Part of a small language model's weights.
Size: 15 layers, width 256, 4 heads of 64, MLP 1280 GELU, vocabulary 8192, 15.9M parameters.
Training: a variant of Muon for these matrices, 389M tokens, 5933 steps.
Each number is 500 + 25 x the weight over its row's rms, rounded and kept within 0 to 999. Layers, rows and columns count from 0. Numbers have three digits each. The size before them is the row's rms in percent of the matrix's.

# k: layer 12 attention key, 256x256, rms 0.0628, rows 24-63, columns 128-255
# q: layer 12 attention query, 256x256, rms 0.0615, rows 25-63, columns 128-255
# v: layer 12 attention value, 256x256, rms 0.0485, rows 0-12, columns 128-255
# o: layer 12 attention output (transposed), 256x256, rms 0.109, rows 0-12, columns 128-255
k24 099:524520497515473497466522519465541469457476473564501523523491496507492528488490586496518484532498527508565513483450542509529531495491478514505461479508486464450494525495477507528484457527490497503530520465451493507531534499485492483513484488469491489443531520518475479469491486530486502532478503500508496489476473498518522476537505490494513492522544473494527492542502533515542519490495
q25 088:467481514490523503510505481518503553523499505482453465518503468517468489543528475498450531504472464530526535505484488498511470524563516499540500535529499485516553513480474509499512457493487531442498528477469541528488528489481430503505511480515477528499442535514528475503492505495490477522486549509462499518500521507482510540484499505474493466485464515503549521468544521451493463521510
k25 093:430509497506496517554467520512528487492510518481480519533481478490465495490520531479502481473484486470469481496496517472530523507493486493528532500490540469519494528462513512483542509484528496493536498508507504503513481499497479508463514502504478483513491528458557485543539502526491494505510497541497476507489486480512522490476504539502493459488545509472544507489488498510504494501514
q26 108:499497489465495514489511482505510522477515481546463529438497518517523513458501498497518518434461507460497449505478506456463518475513473514491467531503458481479484473545498526499499516483506515455502502501482503483503494418530555512447531495502525485493515516509520483516474523498472546455521504510523456517516537515529497506449483513512502492521500491521474497474466483494514497474496
k26 100:537497521536489459487497502486494514554488481509484516456503515535520553495507528539486486531485456508503507502471500526462526495468483456453493496458497465496495463477524482562525474525478502504470529510496506464465547531524574511501514497491525484513508464487495493495486482514504511485495520522522486535477507514531505446465459540471506500503520499520552479459500488453477531426475
q27 092:538493505536530474547474502512510490460492521503503468501549491460497533541508519515529465540483498508454514483548493503498510500485497508444460545540536484485491544498502527532523502483475537518535467467488522474470543473529494471514484450502500469466477488481508542483534512498498537489483526502508514513517482511536493500512463502540514521480491484547543527530519557479530499475529
k27 096:497515473494515471516479532498511478505461541480485509507507460465543513484483517471552527527498474487489522526543486480580544475519446515496491546522535505455492547494512505501515536485476519517475476505496517506453534492490487562506546478491492511483508501518552508504473498511500512481513542548496500509463527523500501520521481481510521483482477514499541503514538479474486490491496
q28 101:476498479478514488542499554498495505484459506504513508532492487486457510492506523465500556499478504504499487537512484501517522483479461533526519497500482513503505485484526492488491466527521534497496518486490546482505516489466481496495449471481485502496584477456450524517525475500502479532485487488482484507457469494484494476507559487482500508461500494474510547469488509529491491536503
k28 102:454497505508526510537556492500484515494545516471519502543524472471511508489507519505500494457478492546503524527482488515510499500487482532506489533525518525512531514554503519490531489479544524471501469542488496489498514459516528446458501521445477535509497469477436512508496524470495473495442492477479486500489471551464515509473496485474550508465488466473474470501475510530528532571489
q29 106:512472530465485479508531480470496480507495520538504522541502503498476509514494499492513488502433479492521522539505468486493496485514522544541482506505489535483513480491507539512494528467529509487490489459510513486464510491475479501486497511506486478462522485539511467536455485513523485523513520526443520536481463522531515519559522540513516500498476561482529528531506520501490526454470
k29 103:478483493501501529497505505460506489486507511527465461552512461506491473520485495494484520491481451491477505466491476470525464486529498518473445562565467500492517477522470533469464480496484523475469485461490476517461514505538493528480505493487519454474473539464484517467528505511525493538494510538511470540538469511514510535485504508514571506555530525471556523520469510539495511499507
q30 104:519474547470521493479489545484485551502492493475473493534508503514476502499512476508478508505547481525485505514490525468465469492501498462522561485530550509507505497473490503536493468535468490491481499518441506509519491518470497478524472518526539492503468535537496469496523508542530476532468513478525467491523497535541519488504535500444522456480461538502503488510485514498495530451495
k30 104:477485517515501520524467479484466523489516514508482519513512522549459532504525474469532489504480463524511517527506514489496468518489520489513522511523530487484509495461500513508537460501495451470560478477450505432470479492484467506515457485516495494507489498525465488486530498491435541497458487503516498498534477530514471487504502472494501464543513523500531504490481497482488522515457
q31 095:460477546510488499513449452506468498489493477474481502506458547458524503493451523481549496473458513495511499494482503464509535542484525470499502501497442503504500527506491516503492473522515507497521494500536505488465535483518509521479513486503464530506483537488529503470476477511482526517508539541494484482497537487564504486535541526470488452493490492493534474494516486518475507508511
k31 101:503473529514538497523495542506463469497454500479518510457490505507455521506496492491497537481526482493511494517495452469439489517442513450506545452511462517479517504492515504498498484484495502518461491485546467477500529494538504536529509497499500521476478513524558570507497471500505494465531528509530500446493524482491505502496540510483465492520526503502527509454494457512427542513481
q32 098:527503487451497495470512467506505489470513506472523506511437506556485494516539511512488519537564505471484462561501530494481498531497506482528501497514480516465510493462511514491521485525520524493480477495496452494487468502496473520496504481507486498549507521502517510515498520479502471493532544514488520512512511542469532468545477511493510507496510523475494513483469525531482493506547
k32 093:470466510499506502511477502524530419442548483467509520496467520520510477496539478508476502509511521520499506488525478510465540470476488463489486485541519507521488528498505499459522509496470519488480499489484464524474529519485517542488524488514522490477518527529457511474530528511499495507515481501497527506468508517468503490522510503513516442486512489515488491443444526468503540494496
q33 096:538513518556487494504517497530530471466459482510485530470534484519520503519559467484501490499549514453459449532482490510511468470485511439466485530490467477493508540484531510508469484513497456463508530470491535448482502475474516518503523520522485505490479511491500492499532517528488494531494484488493492565524475500494516479486515546524517526504462477474478509486481469489543451541525
k33 098:542513522536433508473492478503530499471500478486483520484488488492449518515532464499520521474560418495464484532484561522498492456563540513504529475493509501494462515508499537508540499470493504471488547535492509476524501507529503493497495537494480529499433462542493484480495480517521494472456492487492487525489467489509490546492510532529470487504516435469468542504530489476504465536515
q34 099:534503516485504522478499512520508499503517500501510515483479502495499515533506507515487504487527461532485505492495491552488456524498469502462503518532514494505554496516531549486511516485529465478510487430483489502508504483497485483488509526438504489504506505498484502528486503505555472531515529487509494418487473431480497512438529510487469490511518538498502512509521470475524537502460
k34 096:538475535503498520477511477502495522500471514498495450507454529518483478495471485520495530540514458514513495475489499470503507512509489499446498541478504504461511480506474487509519523508489513449508522505476484462481500503526509513482481487478495545511487504485485508513494451513507469502498514461515528467499467501465468478498473481496509517557499529516550476516527477534488523471487
q35 099:480511482523541494484499456494492497497463487523493474494474512507564540485481497526498514513519513474482484473512488444475540459550488502482544517479515503512474484489479533508503478464531472469500490529502471449562488481511505498490533498481516491539513499507556493497504519509467488470523496529481468511479495505527499461482494516519524504490482541539509523505539515520520521492535
k35 096:473505522566502518462534522498477514522476489500504531455495514500513512494541533522481492541536540499512449515509501502518523514437493473449514540518501492487487467522531480518468434475503545504493480488454484467519541534512475532481487563498519498469536507475506495519503520510490498486500470536513502469510503466525509473517496522510462457459478556474518519448570481478511460494496
q36 094:481470478511520517526519468504481527520472500473547514467490536537468490518530514491446492509513503490540514525458460488496502502461539471493501496482473480491456485455538539526480493462548541510490534532502465565507509466500497522491516511472507514546491488486510498477515513498475484537432444486500482507549475501472449499491489536498488485508528504521485520512513502490527458538503
k36 093:514482452496494501481492424519487485459484441513547483471487527514501491497524466483471479493503492490530523509501492513465497477510497529478517451486489520527516525484488509473519469459515497478544498566476508520536485458524498527482506520450506498488467537511528467489467495470530494486492507463481490483490511496466521514462491484504482523516460492508543479493518491482516433492487
q37 101:520478503493508570517525489507432494480502506476507496483500506534504469453510490478509467485501492557492506478486482491511479507498486528527484477487513519520493498499458486520480488526501509495517516466512504470455510491486513506521474554489491465480502481510506498492528508443527473492520487513532519475453488498501512482549502444502495500508553477480473449497480511473549546550507
k37 097:505493478507499532501531528444494524490496495478489485489521472488533514486492462503499502562429511526535522480496514536487527468521507490482506544464422495525486490562522490517494511480491472484503509492484503481514464503497513514494513509477487534483516510448520459518507498510513488477491498483497520548508495510536512511523510460510466535515530490473484534479451498465491514504482
q38 104:459507545492516487465487490524530557529510507493521528504502507461493557467458516504498497495553480546464486496507542466529493522471489522475496529471523492511511516489484510478511524497464483495461510483495503510519500501546490406470517458494496476468520449537496499510480474521505468499538506499529466463487518487463485483447502523520491495498459539492474547478501482478462565493537
k38 096:490493541483474466490514478480495472545459467533448478521498492505541518493475487523489498509500549559526467459535498472497487539478494520481504518478509503501517519490481488538526464511506492483506493505481516517512512520475505493450537468489499487472549505528517507474446492525562521468486479510445516443475493470529480492451472512466456462474502517504486504545508488496472500524506
q39 098:459506481494511511508515493515508501492473540464505509482499498478554464502482511508514475509568533468516510511489467485479419465467477553478506478509483521574482502504565496559532517532516462492504525529525539478464501522463447515469505551498524507487486456472508508523528484503524473515468498514506494538508505512454521512500509537469484514509492545477504499485473493511507529506474
k39 096:491530468477472492484489510488525522551480534499521534491497547487440525511520552466471477537474457493525478493513526542499498441539498553495492459523520501500507491534502492486537481515516519464484468468500518467503463508493470471475458520515515547456510537506487519498510472473503478509542495438477522498489510510481471560488523485471521517528506477495499479530504514530485495502467
q40 097:490553533482503519511467516495494498502520516501516523519498510476489533498481481494526501454480497500489454459505507529510499549522521528521492503509507506525547472500449477464505492534488522493564467485492478519482511511505484496553544534484503478484488436498515491467486488496452508476468496511520465551510465505493510502537483493475510492501481482513519489469530524485540492469509
k40 091:522488484491488526544510522471542471473504488547532511459546501464518517512504547518514500493534505525475524501544508499512467516530526481511532472475491466547493488471515539464508535541496479506531513451472469533529517491494504552512461499513515468457492474503505490509470514526509497515512515517506459505478485504491504497453525497483496504463530475521514489428489468482511480489457
q41 093:474483499509500500508555536526579517510510527522494468504475483498497495487555499534509549543499519449500460518502527491533502490491511541459512507533503495491486509520513572497513526521498493482520466490511450504486452519480532525482499464530470538473471509489499495539502492528477534520522502484528481506483508478481519485529484499502530518501488444510511477499502474486477501524529
k41 097:495493502529499483491516491535520490513507511472490501476508456542479509464579495486468522491481452468510530500590529459519452500492545546499501499515545464492499504473524534488491520536500541509519495491520507504483501530482517519516491484496523536448483517508534494492456524491508543544540513520532499465508527497547504471464517495538462464458510554514493474493466506515477455525509
q42 102:479516489525528503491519477523497494492527501522506482497533504514486511454490520528476513487491533506548508508494518517488506506498474485519522477519494508499482502493493482539466536488543488503487476487541506450449483509508535513518519511486546463524482467501518492472482516516496523478518532506513499511488525496491500504490528504490488497502487503529441502495528507480475493512546
k42 096:516524506519485510454508560442494524488472495485510472494500495493497512495511465503564518479496505498486491468510512561513496537478454432456505517497475540507500529493502469513526485526471504493519499482519510488508499515478486498476477478493570464477490499472549521508450525456527535517466456506480530520549475473521519493486532530509543430511481451507483527497506486445482454540498
q43 096:551504511516523454524533489483505471479473438479458488494496504535498525511508492530522505513513502537456504508535482452556489469544515501471445495514504478494486502531509504521478466493484480509481505541498488495535475499561556527520511496546480521507495509512519466484480481461547512508491496476534471488499504446498498515520498469448495443511478502516510468451494455472503459472494
k43 097:548523563505526485488511507509472482495471473503480494527437532486552541517494507526518505500506486500492540483460499496510471497502502487508521481508520508526492534474516507519500497491497516516509472538487528473556522533555472506468498498535471487498509484446528453486511503521519496502501474530492458452502503508502517515557506494455477503489512534513475525462457486465499409499491
q44 105:533498517510537511495537470493499481524497487517486539496494508487528531492515507523478526520489468453536466491506520525533539494490526522484477512493495502484541494498468493499555482456483504460501474517471484469535506500491532515491467536499521550510519526458509484486487506521479559465499510526443489469513494485480506517521487521503508501507498461478485504440507515491561460522518
k44 100:506509498499518495459518534520519524500494549510487522527499529486535536458499484520512484507533499503458482531515490448463510497481487494483519480503458505505524505523525508482503461465480502489532498558463537505507515552495521569486513490531553488551524525460546535548513519487474500470515513508474487503502499519543524463492468502482488473440497487484512536482522515500519526499468
q45 093:454526530477504506466498486503499519507505483464491505506502489465518511509545514481518494481506492478471488518503508527523503472479495517514502488495518490501502530488541496484521476483511461457502486469552532538546480517476496551461492522478492512478520475510481475465502466505506465459497497482530511500528493484512496482535498522489505482510472473477462497546454535533507485487505
k45 094:462512467468479580463488448506507535494492500511475487502491528506453485563511520461516478492504476484499508525494538492517479518485484508525451520506479506487538505514528510476482456496483504463518534504575512486485469467492546516506481486488496496507527469503481533477464503492487496543484542527525534521545507515518505472494521470504533544518497511512461485476516523506478455469544
q46 091:523488514454507510531490496478478505506492533515495512468512493464470465543477501507493460536505523503540510526493467506474481473507506462507484466513460484477503474500502491471554498456500448494507519466463503557479534514512527488460457523495504469508497563507510493516536453482527497470486501491505524521501450488480512489516461474509475517458478491482490501528461490519509516516544
k46 094:498477475507530532483488491505514500513508499516470498487474475517452511478508496528468485467458457500518523507475544489486523507489506499465492553510477467462482522544509475486512525454496512464481493508493508510519496488495506532503481467546499506490491478487473460493560515489493475557529517485507546524480487533501540462514517457485500487549478499479460497510501491517509505499557
q47 092:518500488481498480471479487511533508483511560505499442529466503453500468527487513526548494483513487536533497491483494529465460463453447491511468530521508504494446492500473526479489519471502501515457519487518509525519469520495480478496512510502508545490541507536483531463513513489485506489477527484478474497489501512501540461472551527517519505506471516522477481537508499502475485490528
k47 093:497519502485511523484527504535537488477510494553478544547471545477469456491507536474476508542513492546512473479483472515495489524474486545477472504510488427530466549523510461478480500547498483499463506507494459493541516525536479488448535510516502506478486530496537499482518509510495527504495506518477505517462502529466477550450517485503486496551450524502475493511523498511500471478475
q48 093:488507497477465537510500492466525532501513482513475520535481557461474535500497501523523510515473509570507522530512500504500472482516499468482467470506474468523509506501522514504488494492496524504521525489480503501489504476500516479475503466510485484478442498540455511515511510525486493502492504477506510509478514531481467506464526476517509486521492495511484507452494505528481532517474
k48 096:524520523496493525499506509461455458485491498539508504552509505497495531461508504522499483486546498528507522459500505444497509533536505514482479427523522524495488547462527484504523517463531521535466495503501463442490495499503475506490488502488479507514530532510515487482503532505524481496478526503497512490500526457457502493472495506501524507521527544491538505444504440554508511520507
q49 100:490478421542502542462507483479505486466506505516502504500553479534482534486513475521481504477498502503493508506547484495488513512484539587527502472527488502463463503522512482464481476474459503530458531487510497460505503467533471489510485495462501479454531559526508511496495537472459487462482485546493500528516466512503507542529521496524486495482523520493503523492520526517485485478520
k49 095:525483454530521491510491463480557533494514546508511491492499458506479527499503478560497492483479527499441502460472487519524517523498500492514504524510475493455468506540503465463535480506489493518483529521473515523514480517498507519502493478517524514482465512495497467482506508501485521485511488540507517532477473537490544501541531495457476499511491521478529483537509493551512526481505
q50 094:542481505470502486502458537486488486474478527493514505484486535480496480468519531481477517486546528505475527488504500483482482499513451480481520507503476507463522530477508496505542461504489549471537497531533497535493486476497531477513499521544546503495512508524490528497450511512494519487503488515462440501533501532458489507507451506496493493493466467499524508511517504493510514514466
k50 094:537473477521502479508489499524517507479471527504538494473518443438480488510493501501527487531515551504494529515541522472482527459507489490490528474498492492507501516519472518491509514469483463454517494495522492469502501486508479467453500476514498497539484527502459512491473473510514520528500486485477481544493515510490480455514493448454524480492507548532523506509528481487512499539487
q51 097:483505482467486488496472484459498510462529513485491515505522477503504504535485512525513464522517474494498468519479461474521515520433503482503499505458499506510491491502514478504455485471477488497530452503482522522513446529501485488527530527478475491547490504531540503520463484500490539499502509519492486528502526530478481495487504519551506497464560504472540487502472495503521521540513
k51 096:466471497501510503502466511485506524557501486499537510504506541494526490515507500494497483501492512497503487427512463500501486484480554479502469465486489485495523473504514494472509474477500477478500495464481504494515497531466543472543486548492419528541445492517503506505518466521508547495507523525452489550503502498531494523490468525491519485506490540491540485476490516496507522484504
q52 098:503492480505488500518452490519525476502547481486477483479503500465488538533460510495532524512494469456517530523471522546464480503524506496545538506504497497499511455498524514505510505476516471456513510498493463528511530483493527493470535515508486489522522531467515522508563488561511516515500503540480470498489502470506433530497417460466464514507511497499525503506502519494446523509498
k52 092:517493482451461471524521481478521491516511477476488492503523494518419492550451491518503501513521523495476481465506504496491483500537516465510502523511492459499538519502499480487476509459489518468528477502492493489515484513543556501485478450514531484503499482514499520518533541573472508538498560473503497473463534498486518528510430528498483499509527487536532500520508484490503487469500
q53 099:478499489506545495482524459516461500484531484474455506502479467511520501531465520528537554494527481543486510513488498468470499458485562509515490504528529503499516490482482539500515486497549477503501519548510520508513532477494516472502488533543470496496511486506435473528490501527546457517488451511515517501531476483499455500533503478514532507430476491437550497500509458511489508533488
k53 091:475478516476532465451533501523497495494514525508475536502539478494488507541440464489488501508455504515504465480461507516513517522496442496482528471492555509461517535498462546525491510480461554510532495503509520471497508500509504537507466530489497488515477520476503455531502497511543506549513504520511489503486493488458496504523461454471491503517488542487476513509481515515503483531465
q54 094:551492458510515522495516516463496503504494471495478483440520555528484535520511494515494535478509498538449464477504479438446462509511503491536500489442523547493503497521471495520490498502526503539512510484498493516459553507501497505498455495491456498496527503488476512481456497473493507480528486468510498475482507494524528483469511468493498516506454506492508497509526492458515549532447
k54 097:519516498498485522466521508508447481496471524471511486499522465517482509493524463500514480472488533611542480490529497526515511484518510519555503489465518550542499505514470504516491513492499503489490496500525504520498515499476527516508486461523452510488530537467524506493482489539498476490504504477543528535489441491523495496496520481506454517483492512481511521465504520517477533489479
q55 091:539494544459458515510488448501498491441481532447491505536528508511535511524506513492505508510497506519506500520469472508545504517537477516499545519457494485507605494522503527471523512512506486490477491529504529516525505515508505485507497508481473486505486473523488523517514480529483474534510509501506535527477492501489504458464463511500489521542525492498487500488518522486477516497444
k55 100:540483509464465537469524488495508478491459479469516535511493483518519459486518497480487502529531511499524477509452525468534536522511460493458534513512519502547533486489496481462520544507444477506536469512490493473522527500571520487497501474507517467501491496489535516512474503507486479499518499530503517525499495493548499498457485500526514529516494487499475456488503517494511506488471
q56 093:521507461519483556486495511456503521503480525484483527448472485511453457518468482504479469503510480522504480506560479509527530478507503457548478494513506497490490467521477503472504496500486448490503521536527479510495499500510485499501469486510543519527505460454521507517537482523459554577502485444509511517515468489522496503484572455491485525525488491460500504524497568495547524481493
k56 093:498531487498471506482504465451557480525522500491521469490509465523529527511470518476529456513505493490547522455518484510444518524548507494498501544499496496483470506485515525495528493539496492516490503487499503517478483514480515465499506528549542496525515478505520489499502518490509507539508532483477440515506461520467515501483496452515472516527518518502469464538486494522502517548463
q57 100:528516493564503522504475414550483503507456529521540528517526416492512524489524493519527552510514522488522504518506491487501530508471566498478512478526469472466512495483475481528496472489509496509521481501467468523441512532515442558501492518529505487473523507532529483486508486505479482503513477502519478450490485520503524488461515491520489489479497499531506473521484504494496496485501
k57 094:527535481513478512487510471459515532486523490470525573484501455495504521488518510511492526503511530482533478531528519510444477484491480515487475484486425516459569506490483503498528536494521509470497479479500465489510521507477438494500492483460475542501530489495534528520463548520541483518495471505499479503523536507484538478494508517473487512507505498481456528490544497485511546476494
q58 094:450526521498532496481482481512512518492524501478484537495472469488515497492493430548512486494457550463469509490444512519506493476497460473496501503476494515530540518490515469517532501489532497528444494546515527533515493540507537489503510508491461526486534509475517498497485521510505476445540496492489474488482501478489471493530500479483498475473540468487503481505498498459493504523450
k58 098:509484518546520501502463504495492517475524522502509513562479503476498517503471513489509505538449484487493544505470498530479461514483516449534507492524448486515534504548469477475484493517505482484504508485521481494469486530502503491456502517515526461496488506525500504524502471439525512495538508491474532495505515542519495474495496464489482537506508480451522475529492479493487478504437
q59 100:560498497552498476512526515499503513485486478499476514505498485435477480507451510475488541507490476491498500483539488496512497499520497505528530493514467464476451491497491512517478470506491537510470508487517495510516512516457475563486521489493487499473508457467511510484481506478519535509489534549450504511505540517501498515509542525500515481504489504479531502498490507516513507503499
k59 098:544502498547547516500491534504485528499493487510548523483480487451434545531475513478486474472519469477496495461500519508457477475467526482548520483532465506513475480521483498518502465488509515523496530517434502494503528500507506494495488486494494480453504471480459461452494532456478522545540510551490462525495495523472454523490466493521495519488469528486549518471508471494510525515497
q60 098:514475522533510540456541471491489508523532483563486501536469509469519492497537485506518501499508473484521474484422502461493509492557466523487509468479480503503490511542528474495480518466502516499492494502504491517456489512498512509479495476522474457467474526510519481495483522531448536499494498473546479498472528490516499500536517533519532535500513574513550510477501529491538505492515
k60 093:474492515503466523483514463442510522530511517513483520455533537488542516473496460513503506460490506491524521530498493490493483514493486486483523473507532450480484523497542497498495482487511488521437471484476486527517461535498501505454519451484511495480449541524512523475470541513445500471467472526518486487512484516485432493534515479497494520481510503494516521477494499545490526512482
q61 101:518527474482494524502540512497514505498514503535473482496476556545469512462499486459533524482458479486468484489466455482542491457500478493483531532503487472484473516480520487502555507492481533492542474509482511488514468514494542484487489466511495490469556464488510454520520575494519519480457544506504484511511539483514506510463495497502490553520507508533479531543516525524486496457539
k61 096:513542528501515508522509495534496480521538528511439536496540497515455510444490529576520477470523531518515495505505494484523541498469476447492505500515519514469487442542538511525487497472522489473508474492475506477474481487534497463512535518492515456465518521498515455523496474515505501510495479469499514512466529489491489461505459492449509509492499503503514490533484501462506528475554
q62 095:532545502498467498485477510501533496509438468533529494527531515488513513525482521525512510535485454499544534516495474475546508520488487484486498479503552524513498451482529494497437484507493508502496485454497498461526482497490502512480530472489512508487509501505519508500509500492503534466535506488489497489531474448474456545483497568471497507484508485462476520461493514487511502506463
k62 093:475504472462524462519465478569513532478522508486503453471516489539470468510504527498507495490512494452477483493484500464478496498519506520495519538508508517476508536448512498515484526509535473460506460512530529462483494494523464525523480513500495528490527464524517514497535513524538498503491530515482516509507507525547483552507469542514446497484474498494474502499509565505534526476531
q63 091:487458492473505505511516521493532448501491503450491502516480517507509566519469500501493529495444546481496501454483498481496555483539514476532459507478502495481516508463514557461497491523438474477496464494507446440459463502503487516551488477525497502522499503512487494449499493498481493492475506494538469482517482475490518528537513486479487471477517516481496537488493514506506516515498
k63 094:481455545512545474477483475492509540505506519505518552486533487491508485524526505515488480466481528493493506476470477476492483518521541530504540533522500504502482505493463515485509493510467502499461496534495451444469492489550502517508510525509533475500488465507509526492494483514519538516501493510585515525497480494487484471520542508488472492454520515458485478448517521478498519468531
v0 105:484487491519528498540470504523491496506534474509467539509553511493540486496521439509508471483527457506470462497511501537487493503475485485519472495503485472491447505511507533509479521513496482485526480480519539525454538498489545506548513499477521525543473483508460526467553483467473489522493501534511504498519492463515494527514504535495461472516498508500494510493529493515483533538567
o0 101:476482462529494515490518502481477555516546484496490545443473490528525495471512519509517501459532503513465475505539494494505527505469527497494515533506539507507515485479509482461504452500543442512484474512497469468533552563518494479474516521535554531515540546477537512482513570493499497496510482498495498506531491531485470513498503462483474492515483510477542491496532516492501462501506
v1 108:512519482481517520468521496463532510462476553511538534484497475488476491510532464466531513458520500499485509486502469456543466531550516499506492531463438487515497538507468505449512500518504499511494500486529505552488524488473498501518484547486475504486523527528500531517527557490473483489512471518532494510522489479513504489514494502487480494504411522504509507516479481463446484521540
o1 109:426486519483492544488578488547525490514516495487518473486492529517481497531495470491481501493471487486533466485518538502530485498494484531498449448466507476489508484482521498511533541483514483511494531505535499535527508474517501472464517545462523482469510511476500540515462479517497461488560505487532494509489507470487472489531471479448494527492508483497512500485501508502512489479509
v2 092:519540495495493480473493534457539467523496467484485505515468478463464500481549446554501483494500498489486493488510522490496501490471497532471495485492509500535459521517527453472503490517514533486514510512526492514469515492508503498475492507516539497505502497527537500525526512486480469549509517487452473496481472531504488538518550549501529478452492504506461506512486479485527475517495
o2 098:538444506520493521493560538502465493496523476524501517490492537532492518512511498470506511467516446507491522514480476454475508521513509497475544469497488523495472478567498495469477515498500485469482487506441534493512469513491474478518507497542485528512459475474485505531501534491540563454471477499460499489512523459468509507523507513532502536496535456531506530485510508517480521495460
v3 098:525550532546508509468508502512516544519489494467455512495515546501535514524494516519499462484496542545512470479479548482473499537516493511470495487492476466479520510492481478519476427473489506502500534500500489516502533512527492450491488481546489524506537467526469507538497454463519503482525507504484523489484471521512514502500524503505558475508473561497524515493452542501508460523465
o3 098:508480513467495469526483511501481491515473513495516485459474506533497505535486497492483477507496494470437533459521482504542451491466569490526500506512445537541483542526491491474544550495498535502518472522500532465480501532514516540498505484477552498520482496471448501519498481468538507504523487516472513478528533500492457512469425541462461499496521449475476484491472484516523539510493
v4 096:507522530474519477539510476462452470477490519529515529483500462531520476509522476484501508545464492480482479479483509451508548490528495481536488507526508487487488489485500503523504508532509536467492487532492540461523490521556465497486529528473515486513509512524521482436506501515532465509542523442503508512479510517488533501512513498479519464541487493512477528499519502528470532473498
o4 100:483484486473483514507484491524502436492508519507521506511476521533510535450487537499488516462470498531490489531505491494482448517463470473493504500481488520526498445496557495497544494498509509453475515446540515492466524458498520517500504533443486478488529539511517458517529496495471494454512451528522490491490468500476507489509519469507485468505519524495518488536511504506425519487537
v5 104:470506461454509493498492483550483519497490503507463466517519478499447514474531462482495525515451513512500467537512495508448468452493488476494469513497496494516527527525518521516503582479479549457506511528510497553518488485477436514482509517509497477487450544510540502508520535505479526502490461541528512492514548519457516467496495537498501499473483452503501509486507480499524462484500
o5 104:512481520528557493484503474523533511525502509552559482471500476487468508505483526502521487510473498546516457494521476518484539505457495538515506500508496492485538493507517508496478498481471497516499500475539510484509502485509496477487519530499515494496514459483473524483473492531464488445527498473477544501483489463518450556511516494517463499496481499492456481514476479441487476532546
v6 103:495483501518534486492507488526517517502519488537525505485518503559510466515531498512548481527527500485480489462473481501549503538499512485483509498499538514487531531524505514465484543524525542491511474539470442520477506431451546474475482506497484501515518488529499481508509470495481475511507482479532513473521496513505525449445531492484489507484512472528532518498510547493504499478473
o6 106:532533542522466515452532484481474519532495489494484481498463552451488481537519525502449521489495478487513528513507529539475521495525468470482482478500507493527476452479459496530534511485468491478530535487492476509540487549502479468475462519480532520493468472493532535517478504464482461488481471521502501499533515473544492486527497506495503460506535514456470519505482519489480474524487
v7 105:515526499498519453500506479523456560473497499537504511476501498495491515482502518525500485494525515501474464488516516487504504484527499520484541524545521486486468501506498512499478483471509467514466511451518508503515470455475519483537493457542477480492491501497478511509489509469517475486499421468524475469518523491478516520521503472443536465446537491511499493499490512465509481540493
o7 096:488458508496468504551518524488504447521552501529502478439534481520512471478506503469524473527519530443476485479460491513531489528536478450537494466499534489477477509508528495477550537515493496487524525516496486514503514499476502578479494556470536494475446477515513555467478491513511532494497514514495500525533540483484474484512485469469486451507501499475502493519451512536506466489504
v8 097:477499497506509497512505502514532532543495515494499508502498499482503504474528525507506505478469467555491494517482500467441489494510464482482570496481519555508457500481519549490480538497499493509466521447537516467527492535473513527523519450484476455522477482513531505502488513539504507524466485449486537545503491501471493518486496508472541490486518481477513536526505498476508512501501
o8 099:478524525520520471462560494510489471509475480518493497497515487501468496513479506486506508513476526467527507515506476503550511493495507490501499483536463488514495519458466517496504488506458473508486490496453504490467477507516492563507507485498475507523490460499512518487468527488524510474498504527474465444456490495526508541570500513525471501532470496526543521517512472462536475531501
v9 099:496494528508565509527491557478464529492539512520476473522459492500472460510507496548529461501499527489510483474492503506501515488497521472511487485535491523515480496519502442473506514486490502498418491529556535481515473494492502535549494525491517503542519522459516520483514475479470459489479460507503490489528504479456502541498512525494474451525467489475450552504513493518498506499504
o9 103:483534533504504473505535484509505494455534494499491468468495469516521520512464473489481533497492493531493519481492464524524509527503510466488473498537516530510504498466479488493462526535528546522517567506514494510495481525499410453526480506470496492488508511489475472541505499477514478508512517493545545511553494542515475536501539459529517479475489527465476506567479523466471497521472
v10 108:499493471472477526497523492482517482489502557503534517511511490484485530497514458461492453504491502475489512518523480456442502481525507477510527496488469498510496492467518544468497503510457519489477495475486461485484523474470525506486544490521516517468519514509536489413521491523495506468520500511519487471510465476472490504501511524535531510525500520470487505534500533519481509471439
o10 102:460479496488518547480515509527512518517477486514483498547447499516493471515505484552523530523496481483503502487459538527496461510544446506489515522466517521462489524509498475523520524520522465498468466530503534534492529522502511493494468520456496503517516521480560494520515526498495487523506492484537507511486489495528481449543495506489526475490476487511504495539468503482449511488478
v11 101:485527577473509526516541516468505493519474547521466505475523578524481521517492568489498480551536545517443540494487467511514534474518472487517509515482543483454524504525493470506477516514499529510518513500475484482482498496544481488513552528501464484520468497521542535534512497486486480518487461494488473506544518479513547489493527525524524468497460455526500507499533492514488465494484
o11 102:487497501478498439492514530431502493458542486476510473469499489572529476504469495490470472478486506487513536503512529566516512511515489469500479513452471469511483487490528499518524477515484508516480510460492499490505497500471499547526476484504501500494516486492521496454483492457535470472488516458544543485492495517526479532524494506522518475506491488534489517489500476515465437516500
v12 103:488494536491526523512515499499473545514520508504492511524483513530532499548478497432502499501513488501490538441500525469481509486458472480454553467493494436452489516487478508510507480491466493535483506495507487501521456467497500500535492521535482432525490491476548515499514502548503506519496535491480495479474513494508472548523480518484464541466476496496485488509465491502530556481564
o12 101:515527494469529457510508520522506490489450507529523552508482508487473505477528474513459548502464493497531467512507523562510518508511441504554480554520499513497467505498518472488482495480514523477481561502489504547440523503496484498528511487497479510504478553484476523500500522549531478484475502542530487500502483535489505497439545532511489464494526511484503525530516498477519531490492